Each number is 128 + 24 x the weight over the matrix's rms, rounded and kept within 0 to 255. Layers, rows and columns count from 0. Numbers have three digits each.

# up: layer 4 MLP up, 704x256, rms 0.221, rows 509-543, columns 0-127
# down: layer 4 MLP down (transposed), 704x256, rms 0.152, rows 509-543, columns 0-127
# gate: layer 4 MLP gate, 704x256, rms 0.222, rows 510-544, columns 0-127
up509:130095117131121171132095141141113167150119104146117104134155151174119149112113143173126133141137135089129104134143136172150143076153158143143149148144159113136109117151142150156119144120088125138082114132120136104102153103109107149119137111131096136119128102157190079101133201130139127145161088114123136060146127153138147123130121102123175138135136147155105138165128107117139141097114
down509:136157120097108119144069118124165118122136126174130128124128119122143132111179122098142142125120091136165124141127133110117138107126107069128096125123167122132155188153109164142108118139120097103121196111189155113105146153087135128133141147112120105122048143148150116099142159122146152113106125128137159132152120158136118160077128138142155141113125120107108133155132126177159156084149
gate510:112160169126150106092128124147158145116182131147165100141096161124118120098136151090099122135148108154129119110126071130119083192118108110108095177160146114158111108087163146101106129119162149122147127112131145086136121124135096122159091152118124139112108123127111123138137101125128173122098127132106115115159092098124126185142161095146140122098133103132133100141117133164091146096174
up510:133140122114101131098149137128128103115105138095109124129185118120115135123135134117117115152127133126127161114164214110101111138098114156149126110120100095132128129160146145143169127109145157139088142107126111147149099130132118135124149124122065156157122142099166133185173157128160114140132132135095151122145119109136098120124117141149125167168135115166108074135136124156134081076179
down510:131131138077137135152133118109070140141162116136153118080134147110120110145125125126164120130134129163136141165124138128148152098113103114137082113141097138106152121156122107126149181149163126109114147125149127118154133140114114118120133165132132106163152115130101124113097134115091145150093192132133114083095095093130143132122134097132122078128085116097140114081127133123113106119130
gate511:105128116192142156138128161103133132118126135119101117120147133117128117082130134110138159140178156117118129151137123115115119104125116112148107122166127133109140128116125156126093113165160133150150161106129134145144143121104140162104100122108073134110121114140126133156144132128147102140145163132136134127117103136152116116142087145105147123139118124156153197138159125138157156098162
up511:112122112092140121111132132114131104152140150108147093107154126151118152117112117132161107087139141122187120135135127125108084095136125114091149121170112127149158106113112130116103129111153141110149150152100115114114161101125087130116133101146172090106099142117119073108113168125131089116082118091148082129129133166118113095102085089124127111126121145124160143090127111111150131098170
down511:121156104122067165139082116155167137132143132151165136112161160141121130135113110158132151128094107134131126123155111122102170127115108151135175061139122143129098121116108115106091149098115118086116106191123155129099119152182098104136132074117157133131148109142126119110118149099171123136121130095165158109145114107113142089153124079134149104127126108121124142072138156119137173120121
gate512:097125119131104104145118127145179105133096111111125129149111135102106161108144148083132155147148072151107100076166153084134158105168157140119151131097103138114136148137180119115152113157120111121149096106135140040100155145150142125117134161131110090132126108103146159099098142130127118078148165132142176136108137166140131157124107100128129090092138127107167106148134169133103136101153
up512:126137146134124137135125151093114181135194121130115111104139168122107113116148128130097103131144120104094127130099138134135114115120160172111194124082122122156094086102124155109107149138106112111122165148124134092131139102126111090181147108114115132110138141143172104143136133111121123114177102143128120097090156124131155112107161148096131147181121130091093141094155132121108096137132
down512:128116162155140094166141097119109115128112105091136158120119156141105127116158132127108128129118127116092141112110143114137165121107132120131130108124118135121128188149100134110133102105104147145156138111096163130091110137134147104132131111124116089084123155170153129118140154121111117114140124195147080166125100136097088139161146134145123170140103112128137102089184114175108107081094
gate513:154150146111163118106134111123131144149115117169153112153085118118180159104147109119159129132093063141121123154137127137130090097139129101140163121138115143090147153085097100134125135155083131118130100152136107125113173112118180092098112121156157120134171153164129158157140133123120144172157104088125119128119107129162129130119178143116139136144145137134165159157163119130148143144103
up513:114131084167151131155134087144090140127112099124168201120161145126098178118139134131099100125113113132138157104102096110119145133108142135101142109124097120124106142100122137117140145133116125135095139156104154156139133141106178171111174124109114115102110161114132153123135127108122107183136120164113142146139112168149139129126162140107139154141137148127127136170144114109116155078158
down513:152127139168139131101153114121097128082130153125162116156137137143131149140139136123107100146129172095133145118077108117113119094104149134135107108076095161121097161110117187143144146147119138134168099132120140126139133155128146153160158143130169112142102158125119195140107126142116078139138071151097129138109104140135140139064144165138101169105106149156139144168141101150127127119145
gate514:140105113166152149138127109192100114099135155129165120137099120108140194135102142146101145137111115100079118131150151141095094135142155140106106087143096146125154109149083154123130160141105125138139112126144163119119126124136176154099147133120162185114137122111114133115141139149112119132140146125139116100118104110111126124157130145194114119104170164115147131153111071114171136112109
up514:120104139126106111093140131104144088118165133132110169084127160148143112120175121126148134156129085110175106119090136132158143130124072112160179154115088152100178167154098129109154105120126141094143152101151112137154090133114146159139154114131140136137136140109134091109108094120139164134139100141074102124150128166114137118153132129110110108147128134137125117152141101122141133166133
down514:105091133158146139099136078089119133130092120134133114154118080136137102153143155128135117141135113109129114145119160125107125121158147135132142129126114131130156156132128119125162138115121111111152130146144129114125136111138137095119116105116162149113242098122113146128123128121106120139157083107158112143110118114116140134133112151100148124158166111113148140121159132165148152084133
gate515:106106099108135174098090174126087060156146150092138073151129111083124124080129135097162123094143115116131126140134136131156121185130165103144090080158145130133147147147143116086113129103177130151140117128158122174127111117154099103121139125103142143143113134126133104107141098175113146094109135154170131086172108180104164068096137141146109079088087118134135133146123134157163130137095
up515:113126138129176085069126129102086158141123135118107159189109135107161122159158105158134141117187108108159161134133130110085124133143142129098102129157110136158152101148110136094112119123116108155173078100137070167136128182110155081174157131118152121149115122131123114104142114121157116115125117123150116157095115086127118107098114114174120116085118143132176074160120098172102102173142
down515:152177094098125127050157108110109124132100131127133128129112144144119143127161137098145125156124095115099123117141137111142138096141137169121112141179149140131161117122143141085132116123140117154108135154123124121128125154103140084135134160125141135153219109134100141097100130122150126161160118112140132092145168121124181116162157141164116104072123132193222104145121070133104175134156
gate516:149113140124117072123122108101134113167156122087112117122109126144122151132135107154124141102136132103126132121156121137129183108146119165149149121159109123102140080134136118089090131141171103142143133137170114129118109145162162123059137145126081112109128122135095128145115121150141151138133137116155134139096100115128152133144138139114135122130085111132132178155123177118095109146119
up516:137171138190133128120147156099115103128107086148103139128133149116153151146104122066132154139182138164075118137130134146142165176148145096129124139146127134101149106147156120131144128131175112126102127168136163086160099133127108168099131111093063106170146125116123138137114138157106100154137112111094094116126142112180100106152194133148123102104066121129139162145148159111083094159124
down516:156173121095118145103140138102118099149119081120081138111144141096154172116163114121112156166126148122112122106117122145135136114129145149124175116119160143128127110136111176133163148092111171123130128146145131118125135181126125134107124096134127126156106133141090117105125123159128127102142117166117087135167150129136118157148121142125129116117166112081166125197105135136121079146153
gate517:089183079123120137114149149140139096188123166147151110135145116118125117119122113140148158123118078136090089141160150175122115116167114084113143134147110145143145113148082121109138119095078170115073111097111101123127129173168148126131140161093090134187156168145094117133117153113095138147109149129095165142121160123153159082138127120103166105154129121140103148100112095162094092111142
up517:134143148135089151108105133122146126098149133173100125096135136122123116115134100120134117091110139122131112158163178116137113134157155161161100152071119133146105091132153154116140143101128100075100129127102092101144083124133123078101126090144090101088148125138111101107154137117151135120158121119157102113127156080101090132124176124117103133095128122083144093109154134127137122128115
down517:097156136147130130070130113153144124109121107126129100118111150180135120148108123077136128095122103094113150129100128173091119113122115135134128112131075145098115131146147140113137133109098108127152157106125126139118144138168192151103136089168159137113181127135113102151091137092137145131137097150161152134140141112183086101121174155107159103122092131166124132139111113129143106101093
gate518:100140153151105149138152091121150104129143143129132083100131141144133099081110089134138117096120102158133119140129108159093127144112108140111113128101135111094114093105136158058131169118124110172163134112129146105122130101122138167091147150098111188141133145144119123147101139107101134127152123159186150131137105083138160108114108139116113103148129124090118105125147119159150099099191
up518:164131156120140139134147125129157136122170115161110130113130148102126133126128148136124139111145138134149111103132130144159090151141126114093152150116118158130145127174124166157133125119088115096122119135143119119093119112096110140130086081117093123102123117159134162065156113131117107154080149133107058124142148117140115120129157091140081158160116130158134121062129107154137122106134
down518:197168105122118114185127129129134133126150144126137123102134114111101148125140128115116167094097116152097132144102128146176090157138118127150133123150107105177121128136122133138096129143146170132124122128111157184109133173196115148132144061106117141183167124115142146131134095155083119127100111108148129181108149132147118092124154128160130138097166173127160109095123125127138132109112
gate519:124159122150102093146169120119103157158119100121110149121129121119194083141134169136115167151095132148139151142118135124126159105137147129093130175093096117151140098090152119127140086169174116146106140130121125113112148100117112156127111131157106145109093096144147108117117111079111151141117144147109112136161135121108164105114126125076133096101097137121084169092160074139100151095083
up519:141173112137187122143143173118140122130114115115150153117143135095131121141133137114120147107120113117116110140132121180121135172099126117051127101162144115137147131158096099182096130153139112080123157129121181098167142130115109130122091155156162118143131115105112140127128106140144133126168092104132116161154107117140097133108138116095138126126124133135096107130140145115138128124091
down519:145160129117154113171136145156164079120089142125124112144152106127205117165138103126172136153157075113126100121136134154143163155127161091109132135149108133139146115118133118080096150113113114132132152105102176155103152136138133114137146115190124116124179148162147128104123115125135127067140057113140076106135156128125119168128088135108165123141167131134136082105123117137136125124125
gate520:139114095147138087156068140139105114102131134101127150138137130134121121097193100138120129117066129107124130129111141075106163134100173099115114096161136186137121147163122111120153112141098146128123150128106125058127112112162110096116118086072060135147130113140139164134058177101083118154146121151132129148163150117142104099123124123170096101126173088157107144119122103085104086127130
up520:152100137135175142127125102145106112175125147125129109077160143101071161130130124153127153119139117162127153148088139120107170117155099143120125169126184147119149144171135120135123111124115143100145134103117110158159097125182147141162125100097120130131134116151128125092099124129115174119109117104099145119096120106163117101130122106147109108112089161158169119148137111186102110151105
down520:119123121128151152137155107149151176133121131162103054131164145123116142107091129156123127130112130156127157147130108152131116084090100115120093143108150126093135136147136136144126110110140154177135116143163097105165156166156110163139086126161097144115141153119123172128108111103137077130083156110122121102067152127105129134121122142120134175137148147107131123121157123176109097151136
gate521:158108137116154131111126107136113115135123116100144123150125117136184109124175122144174120138151131128152148139122177154097126131127131111131116107178123105133127124150154141127138127151127101158093129118126136113101108167148079131129117192143173144160114090166137129116144152112112108104126170092110084136098106110173130142155150131141089133146119128138149149123157145122098064109139
up521:119117124147142130140108140112103111124144155123165157179142149092159130131153125127144118141128111144134142125138152130114104151106096116138145117158121128148128087120129100137061149141146129157088105079111119141088119159130110109139133134120130112178141093149176113099141138138126128092097171127119093122122082111149120167142135119107135107144111132130126122144165125152110140148165
down521:127097126093146111088097140093098114101180139119126139149146145119164128138163128130137127128168102158169138111120103135138146141089123109122119137157153133135153106140153181165131139142150145117080125126173165100072110152148113111131133124133119113145000098120163122125140133115133139077132149132138121128137106114172113133145135103111143125124118136107130114098131119121092137166117
gate522:106146112138138121160104129108102138153122142129128129173134134096130132114140134107134169140201089164136132087122147138168149119141144069125103119104147104107143117125147088101084156149085135120118181135127093123138107167137115140157162157100143110123205150127099165092145122166103099106114157111125137179161107156127170142129117127189130127138141120149148143104107111138144103131144
up522:141124152129139087127142120075124118131141154177148163127198109099113106137157141134135119159157102156104129130126156108087108135137146103170119114172144101117149154079142152145145165145147094101114148129116177176125129157149126116179156134122092135109139125138129102111159120145105124087111154096134123155125114149151108115142102102142089148132138151164155110150167109202122122150125
down522:144124184110141084115118133110115136140192142148172151150112155081105157124111117131116127104133116136119125101145129134115154118122121112122142134144170193135132166147146159118113132153108151129158167121149148106112107120109105151119145115172140140147005075195154087060209107158139134085156161114098138101105120153119127136171147135149102087108132132164093078122123084130138111150110
gate523:073108139136151132106107138119117133087114115130133119085159125154118090110158131142099163141131158148166184144103161169061136113120137113159063114118136110131061090096172139135131129122119112163133129094108143159178099137076108129138131104097128121116122110173176124117135130176151127149152140110154112118119111096100133121159150137145079145119139141136184090171173125149127129087141
up523:110086147150140140122101121143069083100158140142147123086119120165151158137105153150154125123149118120163151094109124124133175121135124111118107114113139138116101112072128113103122081144126130109089135147114202122199129122123121059144122092105123141144074107159129130118122129117131144127128177146159127123129109123096136138125124099132117150141119122153159113118113134171173139135111
down523:140125123135136096099112159115100143143114133126098161097114077137127144157178177117127103163088145194152146121052141104134088131166155077115107099168157110084109111117117097125086116116117120136154105151175112110176131158119123094090112111112164106097069165164130141112122122094133125113096117113124127158134090124136104105166128108138125097116138159125133108134135110143131162085136
gate524:130163129164141130123094131100131115142104136111139087139163093120121121139124086135111108136126152140149120161158139110099113109113174114153157140139154140134161155105132094103096108110144115110138128116140086140107133126127096098122118143118123143134112139142133095163145109136133115147140133131124106141145171133138106142132153140158107097128127104148086138141119123101127110124153
up524:152136119103129127151107155161135083109158152126143150137120131113109133126175146135144152126122131125143123119079128136109178092108108118116103103115114146096128118128092131151135185146160138124131124147156115111144097122148096097135092125123161121163130107135145184092113126102120129150120097153128108138091137168144142137145116163118141141122111129137142114100134138116129131114119
down524:149126121132165105117116151128122092114159134119112095091126146139122150158114170084112137140135141146096131131126094137114145089144104162129121106146082128106130117179117132123122134145137144096144098159133136116135141171117116120118115075130146153151161104179117128114159122137152130148134140100150109163077123131163113139198189129171105144102112131138157104097122142085106097117166
gate525:170136139144120068150147125148141112104065122105133098174091118142127170101101107122130135119106156150154112132136126184121124060098118083096100134100105116119162125188141092103137084138135120185157087133124169129107174159135121146109127155136104150142129120084106144148102174138115124141114112129139124152169130120137145129085117113111116126136150128161122107118111207115130093112097
up525:104169116119125137128121182114141169124129123115141162105131133129108147139138104131145102106116119128147118111133172198095136115163164161110079090131142133117142104180116160095147115142100128114124130144134157096094125124119129110100154114108135152141121074119094142116106122137147147149193145107090100112148153124152092139117133107139132138105152087108141122099130133096116133082151
down525:165145143141150109119074165125119115142139171177099133122101132106116125109104154120163133142113146127154141127139126110162099138082136100118114160151164131135141132153116106107122139125105090125066141066126165126157117152107124118134129125140101135116061137103168092107111114155086160139057136101153098145175137148104155100112162107135167129120106145101137109089120125084089161145160
gate526:100175164108110149124141095129090104135116128162144176187089122135116100138157111134131140172160112102146123150174192109110137118140135144131105130121146100101120109142180139141126111122174142146118172118154128127135150152133148093084119153134127157088157071154151156122124165146089095094137131114145137105099148145125158136103170141116086142101155103163160109108126169081130144145086
up526:089125101148129126099114136104110096099119106131108086120124135123107110121139138177114168147107111098125132111094076149088122125105101127174116131142139078104135147151093108187118075149175172100117147111119174156119164169093136156171127107126142152162106131130151147115131113090147105135126105125116139149181120127135130109110150120109119125123165128180110134146129113112101108102157
down526:090134134161124169061119170090122056121103120127123141107127145146121094126109145110121105163101107127165140089125096084119154138080120140198098106134140106137111159130122109144145120168125132108104150136129177103120161124082097136139121158130131153128125097142176117110160106118126151186096108131128147170121152124125175118127096110130174146142131122097096123119132080163115157121174
gate527:124113094152138117150108133155125117135150157103115096134120141182060149097142148110131136129137135169181069148118152141106154120156120179120128108145115153126153137131088121116123127114181132132111119110070109120147086165132143159168176111144106133151124139149140138137168115161147118142162139086125135136129151091095122135130134113150123128111170126159125101137112124139117156120145
up527:129120158168119135128134133138081124147112127111067146084124153124102143151096111155111154116140120093119128094120151167114124105126120089152157100165173132159147160118155070141139134072120095115193136125131155090149117184146151134096161137120142140116148118134155095161101182143142093156132140121173120121110103171149122120145123085126157130124143134164131165131117136136162151157119
down527:181143112173111130203148172108116139097104126098093118082119153119128137120150114120103151132148133104131185111136145132122116142147136121120130173094135142150133121150150104106069111127106133084178096175151115129150115171111175139094129097132118121112057122092128103127140132146170126061105124131156105139126107131149155118169104126135119080118103086129135145168140117144149142117116
gate528:142157153123116133112134147115123118107091118144132132136142152133133129102141108096132123179152122137153155144119136127094114123127136145121131145120127112123134091115145132088142161167129141150093149117147121125133175102119108138097122159119174149115134110133141167129142130104138113111127102116181159120116158077147109160121169114106141123129117153118132133122174155152111126124136
up528:132133123133103107106123150112071125147117133130139088131110131153152129134149125124156108155169118116149125114111163121130116135114143126115127122139119114093139136121140130132128101159090113129119139138149113155155182089115095145109156136150178114150137098116169163147122106111123126084080155158132114151138130137154113155117158130135128118124131154117138154121145130170116119148137
down528:115109127132127140120131137115099121121133137102100121131154112119157159149136106131151148129158120127161125126076116095127136120104127136132133147130128112111136117149136161128139138101122138137124138118142119084097145137116108132117126157156132130147000080138146128123130126114118140117136132109138144137149123118163103141143139130111165129129114150139134134123137086147118123155115
gate529:096118126101096089127171150104147121148128145100102113125116139148109138112110166128134153119149118127152121136140137132081146136109145128147140095123166139130116114131124132115147116151132189118125142137107160132116103122138074127132174130118129168134118063122126100151054145117141131130134138142166164130085074134099154153135129143141153140173110143122140071080155110154125138153154
up529:160099139135178129109121087196115118105153111127073134140114122114112099158088120130096151149142164116038138113160130135102137097112109110121165125075153140140085138112126155133188144110102094122130150110099126161137105121106127139119130137110132143114131108100139156124157143169152153104171132122098140139153135198178135119167098140137104123123147121114137141112162099116119126129140
down529:132115119131153123160153108102154154117158150141157134133134129141129123082122117155112148109109128096120146092136092117122162121118155119149121125137152160158129145133197095116152116184146050149097150141159137195063102144138136113141111118132129110144147136128105136167093108136137141112122144101141127115164117155069067112089103120100132121101083171149174094136156118097127126078153
gate530:134155151131149130113143136105125133141174124155106122100131141161091168129113085112160181131116113172072122121104119121137108153132105097132117187093138119099112158100197108112139119143133126090143145122152120148105141117133130153140099115187137104116153120176123131108128088124121130149117108145113131174128110125139168152142172101100140108145174127134104154105155169103151131137143
up530:176156151117178146121122138150129105180159106151145167133153137151136136083126120102153149143096129147108145134157126171085093071104129142156138145145134141118137161193153105153148096163099149126159176142103165140161132128117102156113143111155115096133115130139195094097070115110121120129140112134123120110123147162163076144134140090101148136132115122141127127133136145136110092139127
down530:140088144153122131068117121126120123173104102129140118211143117130165141165083136113151141154130141163108092139115109156144108125104144110147125129119141138119110170150113169128125105148121118108094120127148163121146128145155169128114135105141139155137113114144095149086129149082122068105114089113122130120108083131120122180094173101146145144139147135114112147153151144116129099104120
gate531:147134130131152157146141109150110121141105125114102080167109167135128140091144134194133136094120096142115133138137115122140094133144106091151088127158120142095128134124114131082118137126187123112150148100105138090139130117104101120154063127145086136164147141115173143112150114120143098104152134133115111117133142146082127145145153173170103115128131136111136134152083084134165118097109
up531:154131129175147146134126130147120141118123121133155143111190150137138147107100133103113100141066137106132141101098139129078108111089101125119147137119122096160165100125081090119098159150161130145147138116188095091129076146157148139111156114082174089091097161127142107098103149119119128106145121116103131112082113163132144108105165145105135102127124140129128151141096122153115157136149
down531:141134143117113114151117138115127173145110110108147165107145154143156114123135180110063143130136116107126156089119183138065112135100113107131161093126135169134134095134115096118162159056129099177131156090161161116134080138135134115128131183097160114119192098129165105103130144142125123153099106104156139138091119154148158114181135147111146125135122076106127125106118092181133144109112
gate532:142119140133136160095162141169141148124171091129140117112154126161098112109160126130155093097144135124158093100092149102109108156146146081126138163153096099132146146092115140203100107093119142195125127148106132114121097094136149151123088109137146112088119127128111124119120119140091144168112121155121130119122049138114137132138124090105137114117144095128124136115120099142155131149105
up532:154149126113142147148113148115183140143147133132105165149134114118160124152162111106130131123128128178095173158092097139137178105123140151127143091113125129167138151142181095133173142118151124129117130139130116082120153122142105134128077114182141137098105158080144130161097139095098105123136131100132153096127134080123142155118134162137108121096142124098145106072138116158112107176150
down532:160112146165183135116142113067150151115150152094140152138130107151159148097135152169128136112141151166107127124118128122143136138141129140123097137149131162140105113146109143106092138130117082112066114141160139148157092062099103132101127119153084164129171100129149111108144134159088086141111132116121113104138110086160129156125112112117132155094118117145171117145158121118165131168086
gate533:139138164162109142147089137116142093103113114119129123128140121124165138157159144125079098143111080114117147117115121139057184127134107076122129100169128149143111088149109097109097138138121138132111107108114113134091171132135086141157136123118140129137166176089140123132157127167130176082158127046136155113122096135101156128112122130135142133095056129130144149145126100157112154131109
up533:129102157113129112133126098074171129160092155115132120121154144127125188102107150091120149138115136098102134157110117068112078119095110105122121094077141128107077158126121132156115140133117121146130115133159152125147185139131141127110163093161141111127125111122118144123129157095131136126089171092134080124129142116123117128142114159094115089086116120124119121120097167152134149126098
down533:143169141145107107188120104103147116140134146124123122080120157112130148126145156150135163098128139105098138148157106130107144145101083143126124159129129137128147116147155091142144155121150116135145168117128115147114114106089107120140121179123094132170096127130072143105133155119096139157131140097122119137111117130143127150125090132128130159113170169093108092145142138112136103074118
gate534:162163117118138085138106131140100122122119165124148154094115137129089135138125125158112145140172113145119129096102115093133102100137146155100146137137124182110185163140152122138137119113151091127129127101077131124144130131161146117095153123110094122140135116132175109115151126102136161112149080158154095114143178128173139108132137130090108144154165094111131129143127160131105136141119
up534:151175115134122166114185116125102130136154115113117080125136115119109151168152166141126147146141114119142100097138126142123108093138106122160138091122106142138075116148158173112141145138105174079152107125129112131089143097136115118146119077176102105125088138162099119101085112146118115147126150110127132158141122151157094143135164112123076110101137164134126188123134102150101115125120
down534:128122167141104113255178126120122183139133139151117120131125151118119146124126124147172128106121135117123108078104140153136122115115155098110115123135150172136148124131128114129156185120138137115110159126136117152115114127118124134083117029123143118160068141085134138137089161136124107130145097125163149129128107126113101131138166160119141156152173097140101166133142123130137142109147
gate535:134113110108135154124152157107121134135126143102133125126118160148161163125157108146136122133134106146127118166150143128142121138141168154108124125143089149110102159034139102137143105109143126106161105159160139105118118150132148099107168108121086033168142094115123162139110133103123132118102146141117101108095108132124147154142071112101136129179155101091139195102158128121083129135145
up535:187092084163176095122142107119155167139128129176150121201158111119149109109111123143122118120120143079129088189129150136154096167135125146123121087118069145097134151171128146112132102151126139152138100103140112136115062129105150099112103090152097122154148153133141136109093102140098124124122134112139135154094105128124128131126108129125114171078159117158073099113108108092130092123132
down535:130137125177129119120151128165134156122136179145121127117128128115115129121108139166095165134134092147172130143163131125138129132149142148056118158148124107155114146151111146124126122144119116151111149097158091097137128162118122144142125139098058135120091109106145139169120095146105119113116127100111122129097095181138110118131100110116120152142092098124111139091127127132137137114110
gate536:109123119094097112144127100131102143112141131140165130124087088088125113129113141124179097124096098138106116122131145100132105103144118139134079114126143108137154123112141127177072138093116146157128137132155136117119138162120179124160099140156112153179156122100149160151135101141125128127166118106136162128129109108150146142139137125121113135130146124151122084129159089116132153148090
up536:108143140118144132164158119134125148121136154120114089110110117113132125113136137088113123093114123120148112130091131131157128124122096117165083081116133081163115089109120139115126119140135137154125169098113077073116156119088130138132119109142085169091152159147159117166150173083145172107107178121123144084131105128163131088132128142116092139112059125087131122138140133110106152139123
down536:121141126053132111173154115094144134091155118121126114143120098116139128146085121148111160078084121138155115134108119161138124117126089082148100084112137101144139122127169114178118146129097169121107124119160121102110113121106123106175119157151111166105037122136139112164139125128110137130143133120108119103140145145155144120161106146160133136122138147116120097157136102104122140177099
gate537:161116067163125125169158120120170117143126150085109136118145147116120122102132146128124104102153155140151160125114102130100178117158152121109110130163116167110126142134133090090125154159158199153151109156106072108118149140131184132117147107150105066107152155139116077043143136105133144128163139124051115137137174092096171149019096122108145126177123089144146164102114162164101136157156
up537:106105157110091065111157126121089143117098145143143130115158129128139105145156105083108188099163111127139129112137134101166109140158068131127124115134107153105115112166166129136086131176125132154174141137164145160098170107172131099153141116090120143086131087120131110134132127150093080130148149072154147155093113098113160081155147172152154168146072076159106135119156113167140158115118
down537:102155128185183113052156138098116122150107153124110128093115149130163146121161114134137124171053102113134115130128176119083141116161147125124151167112139107105170124134146112107133121155133122147075131135119131106118118115147126079140148176125098144101123085139109174099159103152123158127108155157104164174072115120133145123157133130099133116127112141133099172118136103168140133115096
gate538:115110119131127114135146146143159127086170124094172128165156164107136118083112131115135109170161108134114120104125120111125148120132112109170150123123100153167144134143122142125130092089134111089127147130157094160121132138150158117138167116095124109079136100150145133086174114123117111124145146153145164151113150061164157103116135125124149145142143097143131113133132099077159148164099
up538:133129126139141160142150096106105117118111175172128151097110101151085105146132130142115142157053166130137127134137150143144147154149141158122094136117119101117116109137110128117096124162096132137147121136135147100141102130089129159126108124167167133155117148137104145188093146115147121117115080148168137104105139141127143132177076090128091129136121165087092136094123162156128122120156
down538:148153131100133128136115103089109104188095159124150108130138078144099125146121128119119174099108133154155154124092134138129104123120152151099151199148106132117102134156164142117159135108133089170133141091122119158145125162098134127080131148138115123140193128113082121152076091140108157119142136158152134107159131152116140133107128113133105155114129172150135149145141135167152124141162
gate539:131115108116083094118161150129133099149131089127161139149159146132170159136107135134144102108124115140142154148122118134152115101117153135182090126163099103170135123080127093118107100128150126141147119167126083149137150180177148107113134106150134131130142101138112144146128129127114140096122139161144154144138128149095118134114109141095147155128157147133130132119147127120123164153087
up539:152099110149142090078161168094120155119112152121108158116075142129132130100145125145151158072137108153145124095107127135117100136124072152082102141099115145118134119110165126165119126094140139115128134125150154146093091154116126132150200117138148123147127139154085134107131141117181125136134083143141111108126111106141132111094115114151130144122174093137179115112139150157117125165099
down539:140152151179123098120132122134143096115143129139096133082123128102115101119114112134124190068155133122146105149143094116139106117163125119106130090117112114154149163123123148102102089118106101162119140112109162138128144128085137142157130136169104126115123105118121124141166077128141109156136168159114094111130123113117127115080144124138098101111139124088163102157137183174148140145144
gate540:161147122115126137169103111135087136134136159147101089151080135115114174099135146147133114109162119148142085119111127110173154127168101117148180149145103169139117131159095133093105109152153133114123074113157123175128132106113127121129090106112147154143153137101122131138149109126121108136152098134100140106160102134124176168090151121167127099103083147111124134129076135177077112113151
up540:150163163139186140120118141105118113153152087127114114141098138095096123188126097138130111123107116095162142119102164144142116131087089119136147131114148144097131138145136154126127084112108059154108142153157100142109114107102149138136110128109104137110134142135107112140144153144126148139137139141142114122111072158133131126120123124126094106118121087180084121160158123096125133111097
down540:117138121159157130232168155145119113160160116130120114131123126160098059146122126153139119141138105161127145093137126136109165177100156140081133153128109112124129116117164144122119138190123147119077077165127136106109106179141129156163109082165088137148142147137116127105129148144073134136107118170135154104102122118161107047134191134116104118108123139191095149119144133106106112154110
gate541:139139092132146101121117148103116118133134105132138108162144102067102128146133121163110116153111095141173180143118144184162140145194137087161086175109145139137129159126131119116126146164150117123123093110172189101139135109161144138126136121100111156151133171120143120170134144213083121135124142131177152119143139123133080160096106141131149111121167175193163083222120115112125122116113
up541:139107090118118116121147145142140157107178144077097126138132138143111139107130121151178120088185113107151135100097121169165143168139114163128138147153161145087106146150154117111090134094166138133138124151153144122097114117137095117150130097125127108096133167118170114178139148114115191168103111130128137136151117097107176105111115138129122107107096074162079138140091139116118104139117
down541:117150131127123096075161131077102122135096156128115130081103149081161160128119100154116140121090113121143112115138132147135124121111151160142113124119089110120111154121118097124125111139100133139143099113062160133093100083118125124194179119156127115144092177114131111149155137193098117092123123162140130135144169114093105135120134139128121087121179165153157094144138126137098116143119
gate542:157094092127173127099140124164131096157149144155139098121108153116147120074134137136143124140168094095096125194148120154164083116146155111124147116131170135124106151132200122088138146085128127092125153129137105107148143140083166091127131067131106132116131136087144141144154160135104141144145119132138144141136126132137149094148115129114124109080159121063160131109136179151121123117124
up542:085095145124163161146106116151086151073148104144145145128086129146106119095142129135119130100098131127114102140114129106135151148147119093173108149114109106132140121123135109142168124134146128128139117130155118109149128083150153080060105136132165113107157096153160058117120059101168108118143127165173133114115105102156133122134140080112100127146137114157111143128154127089134099114123
down542:087160157167173162174098141147169103153140149084118116123124125148121130109165154085162144132142130120136129139117151105115124144198117106145097133136129125143148072107144078112115128130150116146075125102134100171117119096118134111104074142162099115091153108126127147127121118169172123149119127123139119160149120070132131131171145148142129113136138103170123137149147114140105143133105
gate543:088138117119148117156113089110138130177101138139118110126124111100155153177154130121180129151120122148131117158156129095132100081141097131124134144089099117132079111138096121128157100109162118135135081130119079141087153151109096148109140152131130093117120104125087093143095113133102113137156109131121122150114094152124124138120128152105126104136137134094134151064106151111117158139152
up543:115144111132089128164101118123133118166097108139123087126122104105131132132123140149136097101147121162109094130103107113176124105130133152126115100120115142141142121170130100143174162142138127123117095090101128081140108124132114175123140117159105122139078158122098162104116173145102140112114096080135134139126109123040132162104130116123102120112127104181186119120148099148125123143107
down543:167121161127126134133158121164111132173156147128147104126101138140184101087122119124152143108108104133146113147112125136152127133127139136130145113146142143156179138156154112104148095115156136188110144109118129145126164096166141131126157202150103097112211140107141127137095147138135149124086116140108106133129131116142126139090104115104132122132110184118163107172132176140131123155146
gate544:110094135105137116082141116091126124132167105129156113159115131190070145137074138137102113114110114127153109159124093092075116138116128122106131174134131127139094186139139130099129132151103093139084160179182139161131156137132096115094092163130089101115116104126126189103124118131090150130177116146143137141125133109117159168129124122092095147122105146132138141118124155145098134120164